config = dict(
    n_layer=18,
    n_head=10,
    n_kv_head=10,
    d_mlp=1280,
    activation='tanh_gelu',
    bias='all',
    beta1=0.95,
    decay_shape='linear',
    final_lr_fraction=0.0,
    seq_len=512,
    train_tokens=652300000,
    dataset='wikipedia_en',
)
Each number is 128 + 32 x the weight over its row's rms, rounded and kept within 0 to 255. Layers, rows and columns count from 0. Numbers have three digits each. The size before them is the row's rms in percent of the matrix's.

# layer 15 attention output, 320x320, rms 0.526, rows 88-168, columns 240-319
099:126111165147139169151115127085122115110159180126127140152156132106099137162135150163117126129128099144129132063114144149166119176133090120103112142164202190131149132140155105193160150129101129149148110092044136114064164083116089109144101127
094:153193157090170136111102140168136113106117204114170124077108091100115140169081139119096162149138163029158128138173146109122065195135097158143128158114111153172142208134131116166142123153103138141108126165139102186104109104075114113126107129
104:148120116162181146170155145096139148094136122104097181121195120206123073116094094130068127138104135073173159163127192090148113106139132144103125183115109143118143115128181137219090141126099092113123100131144153140196082127154097121142129148
093:149137110118164117141118136140157136056078126148110158107169104086146065172059093075170166172146094069156179128175113140173144138125120142099126177136138127106136158154167135114072157116108147084116075149118146090116117184089148117175095125
105:138097148122106108072152093086155129104097153076107113168106161224204174114154134070098140091098151144122137134110124133056131044054121107134250114119110114164164166126151111120104122136127143100127057099079147113102158147113104187092127130
098:145117144191184142138117104132143116087151127118070121166169131157124140129151126130097147128122125135086106126150110092165080075171150157160106086117094135113104162074111153102135121110138124141146125165211098140109103065183098133126135118
101:139152121085127114145120186150078170136116116091086117157038024231147123146108157089104108114090200145121187167121133084128181148107166177175150123118133129140070131147138102128094120184141178160085130168154072103115104108141127167095087099
098:135070143149138104108144123156108136154107144121135155102103179202058102100167117127120142137149117164185133103115173108091137087181125118121132071105117140113123129104128069097148146139217117166109190161148144169118089159149115145119114121
099:117098123130117112146136136149154180108154163107100125061100095128127083193117066099101125130127114131112127100167158104147140130158132141111111111174094138153161116118177081105109127104096166131098170128093099119077134107189105112057167106
100:112070104173097150111121172114177119152126198140145156155106083105088135129116160178116114118110098177146145118075114111074095108120124131147094118089119089128090065107136143134134110136130148163141143166103196108092134117168092116081187110
100:112122084148131168170105114132164132116107102117148093147120157095076132100083088120126148127156170134107096129161141149094154087163136050072086112131094090111147129103137179146126137128124135155151122130088133120102102144103103195138109102
098:137171186128126150104141100126117113132136129145086057102112162145154175079066133118133159147148099162126133153111122076192121131124124097127093154123148146110151099101186181112095147075154115171140076111115176144136111087102119163134122102
094:066129119126127138141088122161135158070133048135123160178096078183097112088135129136155194120139140130141172185141087128123132052137079130154128139176112117108110072173199142144089135146153120133104095153136092110081134141127174181170106180
089:157136131105124133123108127119136165150070131115116108131125143114094171219047116179094132081151128119132128125143124087136093137116171104054126139115134123048093124135112134130119114151132144030104152100125167130143159181188150134065072124
094:122102112124088168114163078132162099144149102143135087120124142142144105160076063104164132119125181116134116107093176086131095155157143134143163077132127153147152152152093077142172139108121106113143161152092157148070143079149155099141117119
096:135110131139127176143128082098130093131108139093098101095132175130148115097104106081154146064101136121119139142162099121177110061127139183108117155110087149093146176135072151153161133129178057112109063070102089094116108134108102112116116122
101:119182132082096185148127133104131131132183135151134123141125124111184152120137050127083095137119158117117086086057129127177101134136129146139131096159143076141094136092124184147139158109157130098114131132080163117104161105124161119136142113
103:099087134142152142125122150130073112085127141130148105120135135184103105117170171149190195125143082141099103164161081061117156136057137084108132125133102151126101099107138190139041153122164163105118189122132157134078096165156115102168123102
100:127123140169098133115176138112185112120131119109129123169055099110106144109120122119141127156136109173044094117081118118177157112165115096168111141133099152098147135115176080142071141150128148074126155157122213099111136107129199131126121130
102:125136103101122160150156108122108110130082119121115110153139150144140091099135151134160222081199140120120147147097095117100155152152160101114153093121188122166088125209107163081108123147106168129118124096076149123120097113071153174133115163
096:121092138130128130123124112154133124119117148167162126116102200095101125181087149208124117111071161122131122100125126089116165076135150153157113128124127083153142135101173144131152087137128113156098127113116143145149084208141127120107144177
100:119148095165145103117092111154123133157127111121094099146057143187089160117106144077132117138125092185147138111140167102127155070133134156093128127167082116082140132122113169156142179090078128131121181147090157082097175126114107136119122168
093:132153136166114130101149142129118106136141181094161124140059113153161077085126124079146115149183174134133134161115131151097120206128156110116112119117120132155142207139111083145116157116092101113131145055146117091152111115111118160165148141
097:146093126107127160123109071127118103123108125145097196087129160148164117211121070155152186189107111127163128136121119083116117158090145141096089159166128109095110103117122144155092110089118134104124159102139149108100168117149104136122072129
098:174132106148139133105173129096198127149114101139116143157199115082087084163109089154174127034134099210160166203154153164106159131145172093144135092082129064110150133129101116105075160142118109125192103111127113143133135151156128131110091085
100:122141135119140086188113127122133114085127128071146181104105160087139169118064181137138110150148102098146120112142099140146145123137095149061119157148223131130148094115127143147100115151140135118145180127165112105071099099166137146111144156
099:092086186090139146134128131089125107155127173140115174103111149169156127067179107112122169106136177105170125134127139149111132168126151109116189147111168143106135110119073076090102149064152085148122123145162140074103116117100153112124135079
104:125153161148120091103185120146102132100118131152156172191140160088114111113158129173142118109196140129236143118146124167075184154112063145118108124073083171088202120122121111117110119124094127161141126102091112140152097085127131076141118107
092:118168137118121116161150161083141140104125079119094046084199142073111101151137115145150124085106102124141112079156156128180050115110114137146180113177098091165090099137111176076126160119097150109176090163105154103174086128158139157136158069
109:136169156142130127138058134117152121120122115134084109133097089129122097177153058113136111164144212128147220143105138184155167109169114162120155170145137123103179113134122139078157126073105097135084121144143137092083129155196121190089130159
102:132148132128133143166160147111079135137179109142141093119101125085107160145125161173155114093136153106189117105095142160175139166137119169110070156149114128094190121153112131163104148111094082204108182125148132138146182157160114087142122163
095:121155147104119155129122098159174142118175106162170115118102144091096105107081139158096084072168164119086053127088129102195124150100175123032091126170129145128142134100093140092154135116129126166141134162090144101074105101121148138166127131
101:108078150113114131109147068119144135124134131088106144135172128130144134155098095175114178188065161128131032082111138120097159155126143063197116078215108168144139140130134112105132110131143059115131123128122119123131109138137103114128136140
102:091110150116151156127156129138153129169124144175153088157104116130086120155140160150142095144114150120125172101126145143125172114074108123128119115136128139150139141136068135111156074108115140132110178112147090066114159086134126108121092187
096:141127099128121093156131140145060151080138085059207125117064085203128173086121158162133161118119066159094067128108145089087116160115116121172109173108093085147146139163172132140110133143133123154164155092112177136137114100148152117119133087
095:119104139114113174093085116150134098111111113139109123134159086101111114124186144150119124203116099163116112138161208116116139092144159181128096146142177116148118164127071118110194168133113130133132142152124127130136173147200107116129129132
100:177136149175128140122107114115103162131116094103105117120199154149120153137110158144152117154131079143121107093154173151096145158071139130094140137129111157111156112117090124130124164109191134167120128142121133128162128088172112140092081166
104:133108147138147095093118133098103105059135172152156135077109164143086181152102149169139116191064088092131079121099101113137164096116142153219128164132119104212110155125124147110148125148151110106134113096125155119156099105161153151196164200
108:140130047093153096125113141122131111124121092172115108101124130160163151121154140041133099120180109129076186159217138114097129058159154134131113125164092138165138081130112096152115163125152130149081163149142157126150106062058134067089145087
098:101098093156122105151152121060128186126117140135141128106125126181159112119145161178177107104141131111093111141095130193145143143098105088091104165171104122116088122130091184101115145118148121151120109095124157125144119098102117104147101107
099:115116117122117140113144117111126135102159199142149112113155093060115172139122179093131102111113152131146148104081098161184118110156176141086109081179152114132133124149124111126134108090127200136106146081137117148078131136104125141072143074
097:137151103106124115104093154182108129172164141147156217149104067101109125177166194182083159175119180165121152137089129144104141119135113176106130145174152133102105080073101122130128131155169116076111133106137170146115169111128112185132098124
105:127039077136143138130104125100135108136129142117163121133138103202118074128122104115113116181176145122138154183154127094087134109135139115099146137147134157120155092078092081156182151090108125129166165211168143061154119123153124179148158143
098:155093153084170178103128144123132151085100122133098108099114128137092138170121108134139172111099133115171121169126154092148140150127149159155065143086101147085129113127118116128202077110149119108119182162136139145129103107090140176118120096
095:131131090119154131156142134194152065153164170101128166094139118123199156055199159101179134186110111106132122103155120137140119156120096151136164169146139106115087135148132124108100109147126168079078141142128158131170162140075133166172190072
099:136154163082109075116119164131144163164132158137156194160118143139155174094129094140150082094119185162174110138114142096095141111101147189153186151078130161121128129144127146122119131112143194194082104110119173138150183134146122104123188176
104:185149110123184174148076090098117118148100126094117144111143077148152116114160115150117135066143129121113140122128085166078131172088092094107204091144136110130134100128077111144126113144130094130170124081111132149142130041128139150170146140
101:129154170103166124145152120125086102128159135139151090149100069130143044158078156156057118102137141117084123154073110079137119119113117112141136044163110111205138128171127090105139137124152074126115152152158120145081168159152135094132125119
099:117161124139142163095159130141115107145109122136098126120141096112136181144181167123177138152125177097193174122109109179120049109090173119111148139113132113114115149122108114115138123158121115170127121073114150127111136145154139103122109096
098:128128143118125104111134166130161110132120137095172170107087137115058133125179089156134123092124124132157190151152145060159185155149225211107120113134132067110108132097098079099108113081158153112191157146108150147148073122166145112188125172
097:142106122133132170120130125096144146135122152112097118163139160147168133144115115172141170084110111164199125121097116106127115155092146147141150162137103079139115077119059094117156101152106083100145166114141089174126148161144162159135127145
097:100098100137126117110090114133166135157067069119116187152190122124133084085103098146101092162163088094142127111094082131139138165158059129177108130130155146101128070135089166149078095129141087150177120160132175155088146092143132148104108098
094:124179186132121101113147131163132127114141160155134161149127125104173132124136140181072062201071150135118096117094168168141112141130173176142116100133138153109129159146083109105107128141114142123108146150134141120129092119197109094102156095
106:169101125128133150105139130119124090087097179136138127137122099162138178102090174158114181108129113118159122082144138152079103095128121179167134154094095160137122169106222126153082128155195138149129105101130149121139080144107160147130136113
100:157086125166092112110150144144087153103125176117121083151096090106078122050213097054150122122211179134125164142102073185185086183177143079115157187099095129137144086124078136096144143136126075121117069118149148128062093148139120106122125136
106:107140110137102147173126142118134130158097146140144093124137097167163107123171131163088140068105155119133114184116079058129156099103110215137161097114169111158090146210139102158107108151144124129106159119149143075189171162087135136139151092
096:148125069146094150155162121142156141128165134095112089124118172184104087159204115154094162180095128150117136191065120124105126153080074145133146084143115148112093081115125141116117133149136080142175130183155136144101124105161114080150087097
104:109165131111132107138102096157132153109105084164123152196086086126153142133143151126111142128101162159129137138096124101167131072145081062156159116114067114125115184144173127102195132141077113125123094130139085087126133110139108125119162071
094:127105096156104127065119134117112119158124135155142116102164163128081136122102149123101211141127172174090098132124170100173104135127094082134089158099163175133100106151161141139155180181166116158121080081092128149102122162097162112166165133
106:138172137137133104133152105105137080123173117117111072115131097131109103096068171142124165135209184129101154212113113110147190127102126075097150120148137132156143189103161105159180102146075099140124124143165146192118117141132110121109127120
107:133126153121143115098090136124143144145124122128140115125133109108088117078130154107137086134146174116164097080137143130156051155149102121142139122107141114127110096119141153164131070164151105163187111081117098166090063126143179131088153162
103:153114113151143080122088131101139129114168100162142124162142162146125117196088123149106139042110073064135163117180124128159089135123137183159137135162115159120144099136130115114141149129172125164162112151084147103127139109141191135105120128
102:123143163133136130098119125123097132093127087135143161105165140124149151071171137081165197169152119093129057117152116103118142151143177113150165085095119138179165118132112098174117124021149087107080116076150138156198111093102180083134169160
098:135122097139157171190135116104123118125112081078118179110140146167163104084146157065161161170180102139144089161169105129151086142116166112137105125106108106144061121134172127105109157136125115100126156142102048165203119121141099109110143124
106:166104142085114136125171096099147109113124135126091114142091165180123093134195162130167111182148122099137123163105138164049106158162175162088097139092094142109094147126192130137133074177125121093113127126110089132153134118110096087145136157
094:181078114162146128112059133109064101105155123137097122088063156121093109112207081113126101148139178110163132157183176123113185184127180146090146115111122133124140156098120152136076132117148093131113090104139158130126130137107171119092135125
093:106125166164054094149160121093115083142155142137126165138138092159115153145119117179052116089125188146124126127099129082164116129085088118134186131107106145150140136098087164108116081130181093139152127182167134132149097163145130156101130095
102:139145119180196127094118111094085150142122112109127173114130140193114073150127097163154118078216152110168108169138119116115141221104069139110132103107146152103116144127170096078143143120144103122134131117124086105176142161156142147079149150
097:149099105171127141148148151082141109099122143151158129134144134092107171175137134144128117120110123175087110155090105149128167126139068069125135130102158093173150102115128109134164198146126105154079128096171114121128167082082138118085117095
102:120162132134101126104109129135141103119132100139111155105162116192165141056175133186170135070115092097118168159125116093112150095084181223184171112081116119096153147143111100123152132174101176199091097127135143147084122175152125116168116108
107:177124144099152111088133134138132159182109112142117141139135092132143107170161128135087139201129124184123066070050171131167133117081120098093098095112083157123132090092098110121148085150077166085084108132161106110150137137134140121095141172
102:109097145165094115124097125146144142167178131147107143097129158115102107137093090133159116066180178207151189193155103122131155081143132120076118136099129129182197128161174120155123079165087095098123148140089079097109097164144157102142111076
102:147139112144093150091076156116104114103116153167107118149183143067142165151078126137160137099157124103167127191159124153098057117067095131154114100102168152115099130148161138100117133103162137083148128109171089138104162103131150157119130140
101:097095166134128103137134141137159127144175139122125129112162149116146062085141112146140089145151127169105084063144141125159142168126171125097135136118153131166115106135144120109136121143123158108130113162158138042142100104165126134163139146
104:101162104100158102103134097105135074146136138171183081109103114089152158121096110108156127129125139146090124114153121112140177123150169096117072120116157119102139137167135158123117120150120115187142180096163128138142143127099154116147114132
102:124122158148101137142176120113124165094150163129108120119155138158116088137095179105075139191143067141109124120101145130104147126093124117158183099175094130182120149150115163119128163145203141111132143108179140131192141130108134083124098139
107:133135124106137132183112130134094132121124164141185179176158106140096154107114125186133112081151117138150161151098074128171086125161133168146161096182134105110099130136150058151150184114070130109122132087108101128101173119128051188100137118
107:115137144131141127101130162133125118175144168120075090132111157099097123131123153157149156165107160117102118122147127120118116135097129132096065150145168108108113139125112187149141145167136154108119115122074105127192105071135109121112108141
095:100134121100130138140133131105109138133112110117146145154106129069132079056189144197133095143162173193115152197085136160131151127157139124093055106152115111096142127150147165115146106104132098139178081134166129113113136140084111145135194133
102:161127123160155115092142141103103098126135119121104134134125142128183151134113190105091097158218155120105100145147102141082140124108125122142056133146110190103109170128142109088150128110146152113150147143074177111164106081169119095145117126
096:114121127139136127183126183142150124124151120118111123141118101147138134138098122151073070084116100168133194085159128143152166073143150159145091075182071142171072089165166142134162131132106139138123137088125103125120169179109113161141109149